Weights of a small transformer language model: 14 layers, RMSNorm before and after each block.
Each number is 128 + 24 x the weight over its row's rms, rounded and kept within 0 to 255. Layers, rows and columns count from 0. The size above them is the row's rms in percent of the matrix's.

# layer 9 MLP up, 256x96, rms 0.204, rows 210-233, columns 0-95
size [ 97 101  17  94 100 102 120 110  95  67 107 121 100 104 119  99 108 105  98 105 107 105 100 109]
[[ 90 100 116 176 128  96 117 110  93 185 101 147 123  94 158 110 126 125 104 108 162 113 100 132 118 120 119 158 129 126 117 124 166 101 133 125 164 145 123 148  99 150 112 145 115 120 159 128 137 122 106 129 108 116 140 150 128 145 148 128  88 136 116  89  83 110  81 138 136 135 114  58 121 107 100 118 106 153 107 152 137 141 113 122 102 109 123  45 137 122 122 120 143 125 112  92]
 [167 126 103 139 146 114 109 114 132 103 169  73 131  83 112  95 103 153 140 125 128  99 106 143 114 134 128 133  61 123 134 161 134  99 100 140 151  91 158 140 150 104  95 105 148 123 106  90 132 133 170 164 105  91 101 137  90 137  99 135 115 143 126 107 109 160  92 102 135  88 124 133 102 118 165 131 121 103 159 121 138 122 109 106 105 144 128 144  94 121  94 157 109  94 132 124]
 [131  41 154 131 154 127 108 113 131 134 157 144 166 139 100  90 143 120 112 129  64 128 141 131  74 145 123 132 114 142 105 110  95 136 122 126 121 133 157 120 120 104 131 151 109 129 140 141 108 117  98 142 114 123 115 138 130 160 165 138 106 128 173 151 132 172 146 118 123 104 145 123  79 142 131 141 115 151 122 145  93 110 158  74 132 153 166  96 140 129 129  91 127 118 116 180]
 [ 99 130 136 161 116 115 185 142 158 119 116 121  84 133  90 102 143 137 124 121 138 130 165 123 149 137 116 121 106 157  97 109 101 105 111 148 114 146 111 136 154 108 146 131 165 149 121 124 136 135 153 142  80 109 132  92 121 118 159 102 112 164  96  84 145 148 155 123 166 130 121 133  96 142 129 110 108 161 167 125 145 148 106  99 141 120 141 130 132 131 116 151 165  49 172 168]
 [144 115 125 194 120 127 122  97 100 160 144 162 142 124 115 153 156 117  89 149 143 123 116 137 154 131 149 116 130 142 110  86 114 138 146 123 141 130 154 127  90  89 132 110 110 124 105 146 182 106 110  92 142 150 120 115 138 139 117 104 108  94 166 133  87  84 107 150 130 156 158 134 119 139 133 142 140 164  62 116 135 151 158 147  62 154 125 118 150 147 157 108 144 152 122 140]
 [122 118 105 158 137 151 105  88 127 162  95 154 146 136 172 119  96 161 155 119 113  84 198 136 134 146 121 130 127 137 100 116 162 129 134 110 149 134 117 158 127 128  72 108 116 111  97 136 127 117 115 115 137 115 128 161  91 126 140 111 147 148 157 120 159 128 173 153  80 149 132 163 161 120 148 129 102 122 167 172 114 145 118  91 145 114 129 130 109 120 144 108 154 159 146  83]
 [ 97 129 144 104  89 151 123  93  96 138 131 125 134 116 115 146 136 132 169 115 148 137 157 154 154 167 142 155  92  97 128 112 141 163 174 106 138  85 149 123 148 160 147 154 163 107  88 127 142 158 100 143 113  93 106 117 171 143 137 138 107  93 128  86 142 112 164 157 103  88 110 142  82 115 135 121 128 152 101 122 140 130 135 111 143 135 174  95 132 104 126 159 119 107 165 104]
 [121 147  92 132 162 154 117 156 120 178 132 150  93 138 143 149 149 130 122  99  98 147 107 143 155 134 107 113 121 128 101 129 127 120 145 129 183 133 155 130 139 133 148 102 113 122 138 104 101 146  98 155 111 136 129 113  95 121 144 135 116 109 135 158 149 122 119  89 127 155  80 122  80 128 120  84 128 136 100 100 123 109 128 160  85 114 156  93 214 115  81 128 163 139 115 132]
 [127 114 103 152 107 104 108 121 135 151  60 148 147  97 128 140 138 129 174 126 162 118 132 112 112 123 132 114 116 141 122 137 118 180 129 103 151 165  91 176 119 134 115 145 126 104 116  76 107 142 118 103 110 111 118 129 163  97 106 102 118 130 140 148 160 162 142 131 134 156  83 109 110 130 105  85 142  92  79 120 113  99 125 102 108  80 154 118 123  98 177 141 111 127 111 138]
 [147 143 115 130 153 124 147  97 104 127 143 186 117 139  86 112 131 107 114 102 180 132 182 126 158 128 102 113 141 137 107 121 148 153 117 110 108 124 131 112 106 118 100 145 122 163 151 130  96 138 119 114 180 146 139 152  97 161 102 180 140 166 107 117 123 116 185 142 149 157 124 155  81 102 141 119 146 123 103  96 135 143 152 181 167 109 155 130 120 134 133 117 135 123 103 112]
 [127 131 150 162 142 115 108 136  98 122 152 101 137 143 120 121 143 114 147 126 145 121 125 145 122 126  82  96 144 159 129 165 103 135 113  68 153 157 145 145 159 157 146 150 164 144 135 127 167 112  62 113 106 125 104 167 133 129 129 160 119 143 106  96  90 132 122  96 174  93 117 156 114 138 107 140 160 173 101 108 138 141 132 185 107 138 103 157 150 129 146  93 124 158 146 121]
 [ 93 167 174 169 141 110 125 135 165 138 192 124  92 107  88 103 147  91  90 120 142 133 132 147 117 116 132 142 132 127 126 152 102 193 135 153 166 110 109 160 138 116 104 139 139 121 112 103 100  98 160 135 111 119 160 139  85 142 181 132 122 145 170 121 162  96 142 112 122 105 130  91  88 118 113 130 115 101 144 141 121 114 128 119 143 100 113 131 116 130 156 136 127 118  97 115]
 [137 125 155 138 159 157 162 134 140 104 126 140  94 112 148 133  87 105 114 138 116 163 134  79 127 144 201 146  87 170 146 156 134 123 133  76 125 123 138 139 123 123 135 130  86  98 100 154 110 127 134 124 125 146 131 106 143 110 136 146  99 104 164 116 169 140 103 181  88 135 126 131  83 166 116 152  96 121 131 133 152 145 136  96 128 104 124 112 105 118  98 140 136  83 140 155]
 [133 130  98 128 126 140 136 118 141 185 119 123 125 173 104 121 120  96 105 111 113 154  99 150  88 126 106 101 137 145 162  94 112 130 138  97 180 125 138 139 154 141 157  88  99 117 116  98 125 114 148  97 151 121  95 157 130  91 113 123 125  92 103 120  92 102 118 105 138 125  92 134  84 125 115 113 135  80 119  87 104 131 158 106  88 122 115 183 120 112 114 160 114 156 106 105]
 [140 164 133  78 123 121 142  99 123 106  92 161  90 160 127 135 170 122 132 114 137 130 143 130 134 159 112 203 143 115 100 135 146 142 169 101 118 137 142 148 132 138 171 130 122 130 135 197 131  89 146  90 114  96 161 157 107 144 146  98  86 153 111 146 113 111 157 114 121  85 121  86 128 126 125 130 124 101 137 105 113 169 109 133 106 155 141 139 150 115 116 150 143 147 142 133]
 [127 153 137 116  89 107 107 135 139  94 128 106 104 128 151  93 122  70 142 151 126 185 121 123 139 105 133 130 163  76 149 123 115 102 126 173 129 106 124 126 122 141 115 118 124 175 129 119 147 111 131 104 154 110 156  97  95  83 132 121  87 155 164 160  85 139 155 145 126 114 129 147 119 172 140 145 115 149 146 138 140 118 136 137 188 145 147 110 176 138 146 175 130 132 114 133]
 [ 95 120 105 176 119 163 147 116 174 155 141  89 159 143 138 138 159 154 120 115 119 112 109 117 126 188 156  84 125 157 149  96 103 126 123 150 113 119 147 139 142 123 118 101 144 131 102 162 105 120 103 141 105 114 134 130 146 102 151 129 100 139 117 118 114 107 110 138 160  98 151 158 150 155 147  84 116 179 131 125 132 114 144 114 127 179 179  85 157 120 159 148 123 145  91 123]
 [101 146 116 156 144 112 114 109 124 123 105 109 113 151 128 116 138  91  88 121 156 167 144  88 142 111 181 155 169  75 142 125  71 128 156 138 117 105 119 116 164 108 156 135 134  79 144 120 110 146 121 118 139 132 145 174 146 160  89 128 124 133 111 179 126 142 102 139  98 125 112 122 150 125 132 159 163 141 140 138 148 166  96 113 177 123 119 136 106 125 158 147 118 140  85 120]
 [157 189 109  97  90 148 135 110 152 110 133 184 128 110 117  92 119 109 115 144 132 125 136 150 141 101 125 124 141 158 141 130 168 147 124  66 136 102 124 139 128 130 155 123 163 121  91 148 125 103 107 126 123 124 112 103 150 131 176 130 167  90 134 144 112 100 158  91 112 128 145 123  87 132  80 110 107  77  76 119 132 127 147  91 133 150 117 133 106 146 159 118 113 154 131 122]
 [116  90 117 101 159 103 105 122 161 149 107  99 109 113 156  86 113 133 181 131 123 115 112  88 115 106  99  85  94 122 106 107 116 103 112 118 123 121 120 113 112  98 166 165 128 146 113 149 120 136 130  97 111 130  85 164 162 159  92 120 118 121 109 127 101 123 179 145 144  79 129 161 117 144 145 135 125 136 152 149 145 152 170 149 152  97 140 177 133 133  97 150 118 113 119 159]
 [125 113 182 148 165 121 148 140 133 123 166 108 123 143 170 121 133 102 118 161 119  74 110 157 131 155 128 182 113 116  99 149 129 104 134 128 145 115 102 155 118 173 155 128 123  98 108 117 135 127 144 134 154 156 110 105 120  98  84 152  85 139 134 147 149 155 166 137 108 106 153 132 149  96 112 164 107 108 154 106 101 125 176 165 138 110 141 153  70 114 134 132 137 126 107 110]
 [150 134 123 143 129 126  95 139 126 143 147 133 131 151 125 124 158 118 126  98 126 120 171 131  91 126 125  90  82 126 151  88 150 174 116 145 129  89  96 106 139 102 132  92 142 108 121 150 121 137 138 141 132  96 106 114 137 134  66  98  95 121 113 186 103 104 153 126  88 167 139 158 152  92  86 110  92 139 106 151 140 111 143 157 100  90 134 165 102 123 121 137 129 121 122 171]
 [155 156 110  95  89 135 132  99 140 158 101 127 108 143 148 114 142 154 133 156  83 143 174 132 159 106 117 124  99 121 104 140 133 165 135 142 146 105 129 128 134 110 139 134 143 153 116 166 112 130 132  90 113 162 151 123 145 173 125 131 113 155 128  98 113 129  91 138 157 111 129 157 107 169 186 111 112 172 119 136 111 143 136  99 110 115 127 107  92 108  83 138 124 199 161 117]
 [108 117 143 139 145  95 131 151 160 111 144 131 159 134 157 131 171 144 149 175 105 168 102 112 130 127  81 168 145 155 124 115 133  90 125 127 144 150 118 119 130 163  82 138 142 111 153 169 134 140 110 136 138 148 156 137 124 129 109 105 166 126 112 186 128 185 137 121 126 153 132 123  86 102 139 156 150 111 133 124  77 187 105 140 125 141 156 125 142 149 140 137 157 156 148  97]]
# layer 9 MLP down (transposed), 256x96, rms 0.0825, rows 210-233, columns 0-95
size [ 96 106  17 105 105 100 115 108  90  85 105 138  99 105 122  97  85 107  98 106 107  97  98 112]
[[114 134 132 103 115 163 161 117 137 142 155 108 120 156 101 141 172 110 132 158 152  99 148 146 137 130 163 164 157 124 144 138 110 116 118  88 159 110 145 114 151 108 180 173 145 164  80 164 107  92  78  92 133 145 133 104 143 111 109 132 105 100 120 144 152 140  95 120 106 107 104 168 135 112  73 106 153 112 106 131 143 108 167 142 139 116 134 119 143 137 163 109 127 101 146 125]
 [138 137  98 142 143 140 114 145 168 123 122  99 158 108 126 135 135 108  98 107 147 136 142  87 174 158 136 137 123 141 145 103 135  66 133 153 130 134 106 119 127 189 116 107 186 103 168 112 133 126 156 130 106 120 159 153 124 147 160  99  92 101 121 174 162 143 130 100 155 103  87 143 124 150 146 122 130 152 100 114 123 152 161 156 132 147 141 112 123 164 154 176 124 132 113 106]
 [ 78  75 151 178 141 148 150  95 117 100 153 147 140 131 103 115 128 113 177 132  74 146  97 111 147 132 143 104 132 145 143 131 126 131 129 112 168 144 113 140 121 120 145 165  91  93 159 149 113 150 113 117 103 121 140 120 129  99 117 104 112 119 142 147 111 162 185 117 130 114 129  85 130 113 134  91 115  87 142 149 143 138 156 107  97 138 114 114 123 183 150  80 129 129 113 107]
 [116 162 115 171 144 116 127 126 143 143 161 113 146 105  79 145 102 105 121 125 121 145 122 152 107 112 125 125 126 148 126 135 125 136  74 130  99 143 108  99 153 107 136  83 102 145 105 135 141 112 141 130 148  88 145 116 144 111 158 141  99  96 115  82 133 164 129 136  99 147 188 117 143 150 101 104  80 133 117 101 121 122  93 147 130 134  99  79 130 120 120  73 173 102 168 140]
 [117 142  94 159 134 135 123 180 127  94 129 164 149 151 106 128 141 123 133 148 126 114  95 150  85  75 129 155 146 105  85 124 145 141 104  79 112 164 104  91  85  97 139 165 145 134 128 127 143 126 103 125 145 139 134 102  84 116 124 114 124 123 117 161 124 138 140 135 176 135 129 134 176 113 142  96 151 147 115 129 118 154 123 169 127 146 150 179 148 122 139  74 160 119 111 108]
 [127 138  98 138 154  96 132 160 113 192 119 134 118 168 141 142 123 136 126 148  99 115 100 148 161 115 148 151 133 143  80 153 115 138 170 128 108  95  93 101 129 173 146 122 152 109 148 143 167 127 128 101 169 133 108 176 134 133 131 168 145 123 164 140 160  93 118 124 134 121 117  87 120 143  99 136 169 136 152  77  76 123 122 106 118  86 119  90 127 131 132 144 125 134 129 121]
 [124 107 163 122 112 103 120 134  82 139 129 129 114 100 102 151 105 159 121 116 111 168 124 119 159 111 143 116 106 109 117 133 121 159 159  79  78 116 106 126 140 132  89  73 105 149 127 124 127 122 159 132  97 119 144 109 137 138 138 118 128  99  77 169 121 142 137 111 112 125 140  92 123 144 150 138 139 180  82 137 117 152 167 115  95 133 116 117 102 140 133  72 152 145  68 113]
 [165 135 147 166 136  84 134 114 180 152 138 115 148 120 118 135 167 155 109 107 146 124  80 176 113 156 103 141 135 143 120 151 115  92 112 129  91 151 148 120  90 129 154 149 119  97 107 171 132 142 121 121 146 135  93 149 154 121  78 135 113 133 127 139 132 158 167 152 128  99 111 133 119 186 121 137 149 140 125 142 154 141 151 147 131 104 111 146 191 141 144 162 139 108 158 156]
 [124 148 110 149 135 108  52 189 133 144 127 124 160 116 120 154 117 157 121 111 125 130 155 120 112 175  96 130 125 105 126 115  99 131 103  93 123 146  85 134 131 112 106 124 131  97 131  96 137 108 118 123 130 128 148 101 170 127 134 135 116  89 137 127 148 166 137 121 209 111 167 128 146 139 154 115 149 119 125 133 128 160 122 139 125 164 118 102  77  71 119 129 121 145 120 101]
 [139  72 148 137 167 143 155 125 143 126 153  81 127 104 164 117 188 125 138 144  92  98  94 121 180 133 123 130 121 116 110 146  85 121 168 113 166 177 150 192 145  97 136 106  78 143 110 124 136  92 119  91 106 156 122 147 153  95 159 120  97 145 125 130 136 129 137 123  95 105 114 116 142 120 148 139 133 133 138 130 136 143 108 119 117 137  89 104 141 123 139 109 135 144 105 124]
 [ 89 140 200 143  78 152 131 127 116 116 129 117 123 117 141 146 104 164 120 153 116 112 108 135 137 105 152  91 106 118 135 141 120 190 141 120 197 162 139 150 177  95 148 123 134 131 139 113 134  99 102 163 102 134 116  98 131  97  95 162 150 136 126 137 142 122 140 127 137 147 132 136 137 163 133 106 127 131 114 122 170 177 138 177 144 127 136 114 131 138  96 147 108 112  97 157]
 [149 105 137 139 135  87 122 110 120 178 139 121  72 132  93 131 134 107 148 142 123 125 172 102 130 113 140 114 145  38 104 103 127 123 104  98 123 167 141 143 115 141 156 129 111 133 133 124 102 142 123  80 128 123 138 159 111 137 103 127 136 131 140 165 118 111 115 114 126 115 192 116 105 123 105 163 121 109 156 137 136 107 157  98 129  90 102 158  75 154 124 152 160 123 134 133]
 [134 141 161 164 156 137 153  96 145 159 100 168 138 135  98 115 135 122  89 124  93  92 118  90 129 120 134  95  95 118 157 107 101 109 126 122 170 131  89 142 137 132  89 113 119 133 136 110 151 118 101 158  63  89 115 157 115 174 107 143 149 128 110  94 160  95 124 103 112 145 157 103  92 118 134 152 100 131 136 102 113 118 113 144 148  95 147 157 148 117 104 132 145 163 133  99]
 [152 129 169  95  92 109 125  95 185 136 176 147  66 121  92 140 133 153 120 140 136 141 131 124 156 120 130 136 102  85 141  89 101 113 113 160  60 111 176 121 115 155 125 163 131 171 126 170 128 155 154 127 101 132 119 142 143 135 143 139  91 126 130 126 117 122 132 131 124 129 141 141 111 161 129 125 136  78 136 133 147 165 144 164 140 123 141 133 141 120 147 136 141 126  83 158]
 [153 108  75 135 134 168 123 163 101 111 122 143 155 115 148 130 100 120 104 147 134 163 108 142 173 133 135 148 108 116 130 120 150 138 152 153 134  81 119 137 127 138 110 185  85 171 132  85 116 172 135 166 139 111 147 134 131 142 145 133  79 172 132 118  87 138 127 123 101 148 131 134 119  98 191 119 129 124 143 139 121 145 111  95 149 124  98 154 154 136 143 130 104 108 148 173]
 [123  91 130  94 105 143 104 105 171  89 146 102 114 116 136 122 118  69 105 145 138 147 127 111 126 112 145  73 124 127 103 145  86  94 159 145 114 135 124  93 123 163 164 149  96 139 146 152 170 114 133 140  90 137  90  92 111 165 153 115 112 128 143 137  84 114 160 136 149 120  87 117 158 132 126 128 156  80 134 145 117 141 146  99 134 116 114 122 144 119 124 159  97 115  98  91]
 [133  93 118 136 114 125 122 138 147 134 139  71 130 121 117 189 144 142 106 147 146 137 142 101 145 129 135  92 145 192 141 128  86  98 102 128 116 110 126  90 136 144 156 138 142 124 109 157  86 106 100 141 122 137 144 146 146 138  90 173 145 116 108 117 134 156 122 116 126 128 125 143 111 119 114 127 152 111 102 116 181 119 111  81 115 149 134 133 184 155  59 120 140 139  87 148]
 [142 114 141 175 167  97 152 116 148 108 137  98 134 172 117  93  93 112 132 149 187 113 133 159  97 126 144 122 153 142 126 132 149  85 179 135 136 140 102  99 101 151 136  97 115 136 141  97 130 118  71 150  85 153 157 138 168 129  86 131 127 122  97 135 117 109 123 123 109 121 137 111 137 120 173 126 151 148 182 155 115 122 124 117 103 168 135 129  90 120 137 149 130 153 118 136]
 [110  39 153 135 138  98  77 136  90 140 116 148 117 143 121 125 150 145 163 131 174 154 153 126  74 106 137 156 142  92 145  95  87 128 159 102 135 118 138 125 110 134 117 103 105 137 131 150 145 135 123 138 130 179 122 152 139 101 143 154 109 138 155 159 160 148 100 100 117 105 129 141 146 145 140 158 139 127 120 130 102 147 142  80 100 140 125  98 128 164 133 112 157 102 116 137]
 [169 109 111 145 143  99 120 135 197 107 166 132 159 129 109 106 119 111 134 114 125 119 115 132 119 120 130 102 122 146 132  96 147 124 112 110 149 113 146 108 130 114 108 103 182 165 110 150 128 115  66 146 135 151  91 121  98 111 131 156 126 133 154 163 103 129 141 140 151  92 150 142 166  76 148 125 134 126 138 211 105 120 170 142 134 159 127 124 117 128 143 156 141 108 141 104]
 [159 114  72 147 111 145 114 119 129 143 133 129 119 133  73 172 151 169 139 159 125 115 150 118 161  86 157 141 129 118 168 158 140 172 154 132 135 155 115 122 110 106  99  84 126 145 104 157 125 142 152 159 146 149 158 111 146 168 132 108 162 142 129 139 136  83 126 108  93 122 129 128  79 119 140 130 103 161 102 148 137 158 145 138 147 123 105 147 101 120 137 158  98 155 148  87]
 [143 120 151 159 123 118 132 121 124 133 142 140 119 116 110 162 146 108  91 114 108 136 143 184 109 132 163 195 144 137 149 103 148 185 174 138 161 107 113 174 123 123 142 108  99 105 121 136 132 157 107 141 122 134 115 133  98  96 143 114 122 107 142 179 178 138 148 130 141 142 152  86 140 110 144 108 119 109 135 137 126 119  91 141 140 158 102 134 107 195 132  97 155 147 135 151]
 [105 123 132 147 112 160 117 173 112 117 118 137 169 154 151 155 117 130 168 112 123 173 148 120 101 117 101 140 124 117 134 104 131 135 144 116 119 105 164 112 111 156  97  96 117 158 142 133 171  93 122 116 161 175 115  91  66 130 150 119 159 102 139 154 147 117 121 146  96 147 147 118 113  71 134 113 130 144 150 137 148 151  93 120 130 144 125 190 119 152 113 127 120 170 168 130]
 [ 86 128 118 117 112 106  97 103 126 116 151 171 132 118 100 156 114 145 121 109 116 101 110  62 119 154 129 133 135  87 156 137 113 124  51 123  88 136 118 130 155  97 108 157 108 154 126 126 155 171 149 161  88 137 156 140 155 140 121 125 122 111 113 146 158 131 149 128 115 155 129 100  96 129  98 122 126 120 178 137 133 158 133 152 179 142 142 130 122 119  73 103 144 127 118 139]]
# layer 9 MLP gate, 256x96, rms 0.198, rows 211-234, columns 0-95
size [114  14 100 104 102 114 104  90  81 112 119  99 103 125 101 111 105  98 103  97  91 101 108 102]
[[122 122 106 155 124 133 101 142 121 158 111 130 147  67 116 173 133 152 114 109 125 123 130 114 138  98 135 113 134 149  93 121 120 145 124 156 173 128 149 129 170 120 123 110 174 127 137 128 106 127 145 123  71 146 121 120 114 104 138 118 139 129 136 137 108 162 130 108 157 108 147 100 141 146  93 164 124 132  89 200 138 156 145 120 120 140 129 143 131  92  99  72 108 118 202 146]
 [134 102  89 114  94 142 106 186 104 143 148 105 134 104 146 116  93 145 107 161 102 119 150 151 136 129 130 120 161 121 112 140 115 140 176 145 140 115 121  97 151 140 134  93 118 126  72  95 111 114 113 131 115 125 138 172 132 135 111 107 113 181 123 136 167  97  81 128 174 121 141 106 136 146 108 139 156 146 119 104 141  88 151 122 137 127 145 160 131  78  84 136 139 138 119  79]
 [114 134 207 105 127 152 149 115 126 122 118 121 127 130 132 135 123 170 147 120 128 114 134  90 134 181 125 115 148 142  86 105  93 116 148 143 176 108 134 162 144  92 138 112 154 121  71 113 139 137  96 148 113 129 133 152 132 148 153  82 114 161 155 118  85  93 113 151 152 116 115 144  87 151 152 133 108 135 155 104 151 122  94  89 143 137 100 135  99 114  95 120 151 125 150 148]
 [145 107 168 114 131 133 178 161 158 164 110 120 119  96 106 118 177 133 161 112 143 147 105 113 140  90 143 143 136 131 128 175 121 132  94 147 115 111 144 145  96 129 115 124  96 102  95 125 110 135 100  87  96 166 153  86  99 157  98 124 124 152 153 143 105 127 158 101 137 146 120 103 153 119 166 114 155 154  78 130 105 128  87 125 125  96 124 132 113 105 106  92 108 115 147 152]
 [169 160 123 102 138 140 104 128 108 139 138 130 149  85  74  96 160 143 157  72 144 137 150 131 121 150 196 115 132 159 140 123 127 145 124 134 143 177 100 139 115 119 151 119  94 122 127 126 163 135 137 149 113 164 123 158  98  77 106 130 139 155 122 109 126 140 142 115 106 131 144 148 168 112 116 112 119 140 142 116 142 133 128 129 112 141 103 129  67 185 163 134 168 143 123 148]
 [156 143 118 175  97 149  77 106 153 114 115 126 174 106 126 106 148 138 144 121 175 128 109 139 145 163 107 126 153 162 118 133 109 116 160 147 140 141 106 108 134 142 130 113 105 163 145 160 154  85 147 138 151 127  97 114 125 127 150  98 101 124 126 124 154  86 134 138 119 117 101 155 133 161 128 130 140  86 142 145 145 126 105 145 190  91  93 133 113  70 103 133 151 173 111 112]
 [ 62 116 112 146  89 148 166 129 115  98 160 139 139 139 118 181 122  70 140 119  87 134 154 126 145  96 146 133 134 118 115 111 178 135 140 123 112 119 102 115 108  74  88 144 139 142 109 108 157 110 128 123  85  86 138 128 113 141 143 127 125 147 129 126 119  92  70 124  97 142 110 141 127 134 118 111 170 103 119 141  91 126 121  96 127 103 142 135 118 116  86 148 125 122 148  90]
 [ 65 165 137 129 125 164  81 108 124 143 154  96 168 157 143 145 133 137 100 160 141 110 151 156 156 119 116 193 112 134 127 119 100 123 154 122 113 157 106 139 103 118 155 138 137 113 146 154 100 135  85  98 151 142 113 151  87 145  67 104 128  79 160 132 144 132 123 158 142 120 148 119 151 148 130 110 106 111 142  94 128 106 126 100 107 114 143  99 128  99 128 121 140 121 101  97]
 [149 157  99 102 143 147 128 102 100 139 139 125  91 139  94  95  95 134 120  80 181 132 172 103 136 134 128 109 130 108 150 127 136 177 118 126 120 114 135  88 136 146 156 128 140 134 158 131 148 171 115 151 166 123 135 103 103 175 100 137 166 162  75 105 123 131 154 148 101 162 134 157 120 121 102 130 127 148 123 115 104 102 113 180 137 155 139 132 113 134 125 121 140 155 132  74]
 [122 138 161 115 149 124 148 126 167 138 133  99 113  91 107 119 109 159  83 125 143 118 137 139 168 131  82 154 132 125 103 159 162  99 111  90 126 144 118 127 163 130 163 149 164 133 129 101 131 135 115 131 139 109 126 176 124 111 108  91 119 118 169 115  85  96 115 106 128 106 137  85 135 151 140  87  75 115 107 105 168 109 105 150 134 144 127  74 129 147 150 172 106 140 130 148]
 [102 127 130 120 145 125 120 124 110 104 175 121 106 104  93 100 187 102 129 128 128 131 145 178 127 121 114 128 156  81 104  91 134 163 152 143 128 154 179  98 125 138 131 119 145 110 111  99 133 132 111 134 115 149 156 143 102 153 134  99 148 106 152 154 163 104  99 113 127 117 144  72 102 142 121 147 130  81 106 105  92 129 127  95 124 143 138 136  84 128 180 118 137 125 182 120]
 [160 135 121 138 116  97  99  85 125 132 150 138 145 131 102 140 123 117 139  93 152 126  93 116 120 144 112  87 141 120 124  99  87 124 135 139 128 119 101 183 144 134 165 140 109  94  96 117 102 160 104 114 196 145 117 165 153 142 133 127 151 123 131 164 182 131 135 174 119 137  87 104 129 116 168 163 125 120 121 103  70 130 118 148 113 176 118 155 142 134 130 123 137  99 144 122]
 [153 148 153 105 171  84 113 141 107 118 120 113 164 136 136 111 163 139 134 102 136 164 163 114 105 154 139 164 129  98 130 133 112 171 134 117 134 131 150 167 161 132  65 115 142 123 123 167 110 148 138 112 135 127 131 133  84 144 132 152  56 129  99 119 183 124 128 163 102 112 122 144 176 102 142 110 121 143 140 149 136 125 119 146 101 154 129 165  99 163 120  96 121 125 118 111]
 [105 163 127 118 120 129 148 120 133 122 166 152  85 159 106  94 152 157 143 125 120 136 122 111 140 167 139 171 130 133 126 121 121 163 136 113  99 150 124 137 119 122 130 123 107 171  82 175 126 111 144 157 128 131  84 144  87 103 113  60  98 127 114 138 124 119 173 143 135 106 117 158 147 132  98 132 178 137  94  97 146 139 141 168  87 168  89 128 115 105 107 124 123 138 153 118]
 [139 205 131 104 111 102 162 114 150 153 140 112  94 125 143 144 140 112 129 136 143 115 166 115  77 132  68 134 115 159 141 101 181 142 122 140 128 121  91 138 136  96 139 155 148 110 150 113 123 151 129 152  97 164 174 121 128 138 141 141 111 110 109 118 100 117  78 122 119 169 139 139 154 134  89 124 111 118 116  98 113 134  86 101 135 156 162 150 123 133  88 136 133 136 152 149]
 [153 124  85 117 146  98 141 158 146 112  86 148 131 127 112 135 108 133 116 154 134 141 157  80 130 117 133 157 128 170 147 108 128 136 103 121 155 114 146 122 113 136 126 127 140 119 100 134 130  95 121 106 103  75 157 119 147 119 124 154  98  64 148 120 108 151 144 133 101  75  77 143 167 140 145 104 155 137 168 100 127 131 145  91 130 136 161 122  94 124 132 141 178 155 177 115]
 [147 127 148 137 123 146 110  75 137 125 182 130 117  99 151  75 114  94 132 119 147 130 120 137  97 131 148 166 159 140 124 123 141 148 115 124 159  94 137 137 167 154 138 130 128 130 132  84 147 134 154 120 171 143  74 157 154 148 106 181 114 127 124 137 105 152  62 149 124 166 130 124 160  99 137  96 108 126 118 101 156 117  95 130 107 169 139 119 128 118 130 160  94 138 117 144]
 [117 163 101 159 168  82 155 136 129 150 155 181 113  97 133 109 134 110 101 126 122 117 121 132 111 113 170 114 119 106 106 165  90  90 105 143 134 117 118 136  93 140  73 154 123 128 127 129 127 117 103 176 142 118 154 157  96 162 105 145 128 137 143 122 118  86 168 147 116 155 105  76 143 133 134 152 111 153 152 123 133  89 102  85 145 115 110 138 147 117 108 136 164  97 118 137]
 [ 95 121 131 140 150 143 139  89 120 117 128 112 102 137 171 133 106 158 124 137 122 157 108  77 125 128 115 123 122 122 178 110 154 126 114 136 116 167 136 144 150 150 127 121  94 118 153 159  67 123 150 148  80  91  90 137 156 135  92 106 147 114 119 164 134  94 124 164 143 127 144 110 161 123 129 119 113 123 127  81 116  77 164 131 123 136 128 118 122 116  91  84 113 185 153 139]
 [151 148 149 131 113  98 151 136 135 133 171  89 126 111 138 153 152 147 118 183 114 101 152 169 170 145 128 135 113 118 122 160  91 109 108  71 109  86 129 145 118  98 167 135 134  89 133 111 148 134 146 112 119  75  92 143 108 113 137 122 139 179 157 159 122 124 111 165 108 119 148 117 173 150 146 150 148 113 130 135 122 136 118 145 123 135 146 148 131 158  80 118 131 111 168 106]
 [104 157 160 121 170 127  89 133 120 146 140 142 145 137 120 140 132 109  95 148 100 122 136 103 110 127 109 111 163 118 151 112 173 127 161 155 124 138 164 168 125 150 133 143 170 113 117 112 146 141  91 106 138 155 101 125  79 136 128 110  93 132 137 119 164 139 125 132 139 113 102 120 138 133  39  91 143 159 124 115 176 109 142 137 127 143  96 158 169 158 143 163 126 119 142 159]
 [135 165 138  51 158 142 125 143 184  83 141 104 154  93 122 146 116 140 140 119 141 150 126 133 116 114 152 122 131 102 133 164 166 100 105 134 129 163  60 127 124 124 132 143 165 104 111 126 141 104 128 132 145 186 153 104  92 131 153  79 117 153 160 129 161 132  88 135  98 109 167 124 131 147 138 127 116 141 145 109 116 117 140  99 166 130 142 115 119 148 133 152 123 133 129 120]
 [116 163 151  89 108 123 141 160 128 122 122 181 114 158 152  96 108 118  92 155 151  95 144 153 133 127 126 147 144 107 106 128 145 154 134 150 116  98 132 148 159 169 100 112 159 130 133 105 126 104 109 109 117 121 124 168 146 137 129 129 162 110 118 128 114  87 124 131 114  92 105 114 124 150 109 139 122 145  67 126 119  81 141 119  61 112 131 125 108 101 111 160  92  94 118  70]
 [100 126 153 127  74 131  97 138 143 133 149 127 147  96  91 125 122 118 106 118 136 131  93 118 112 136 119 123 145 140 114 165  99 108 120 147 118 142 148 146 124 134 135 143 164  81 126 140 150 148 121 122  89 132 142  90 105 114 134 113 205 100 123 181 128 141  93  79 171 148 111 120 125 128 100 181 106  92 102 152  95 134 126 118  82 147 136 160 138 108 134 168 120 147 130 109]]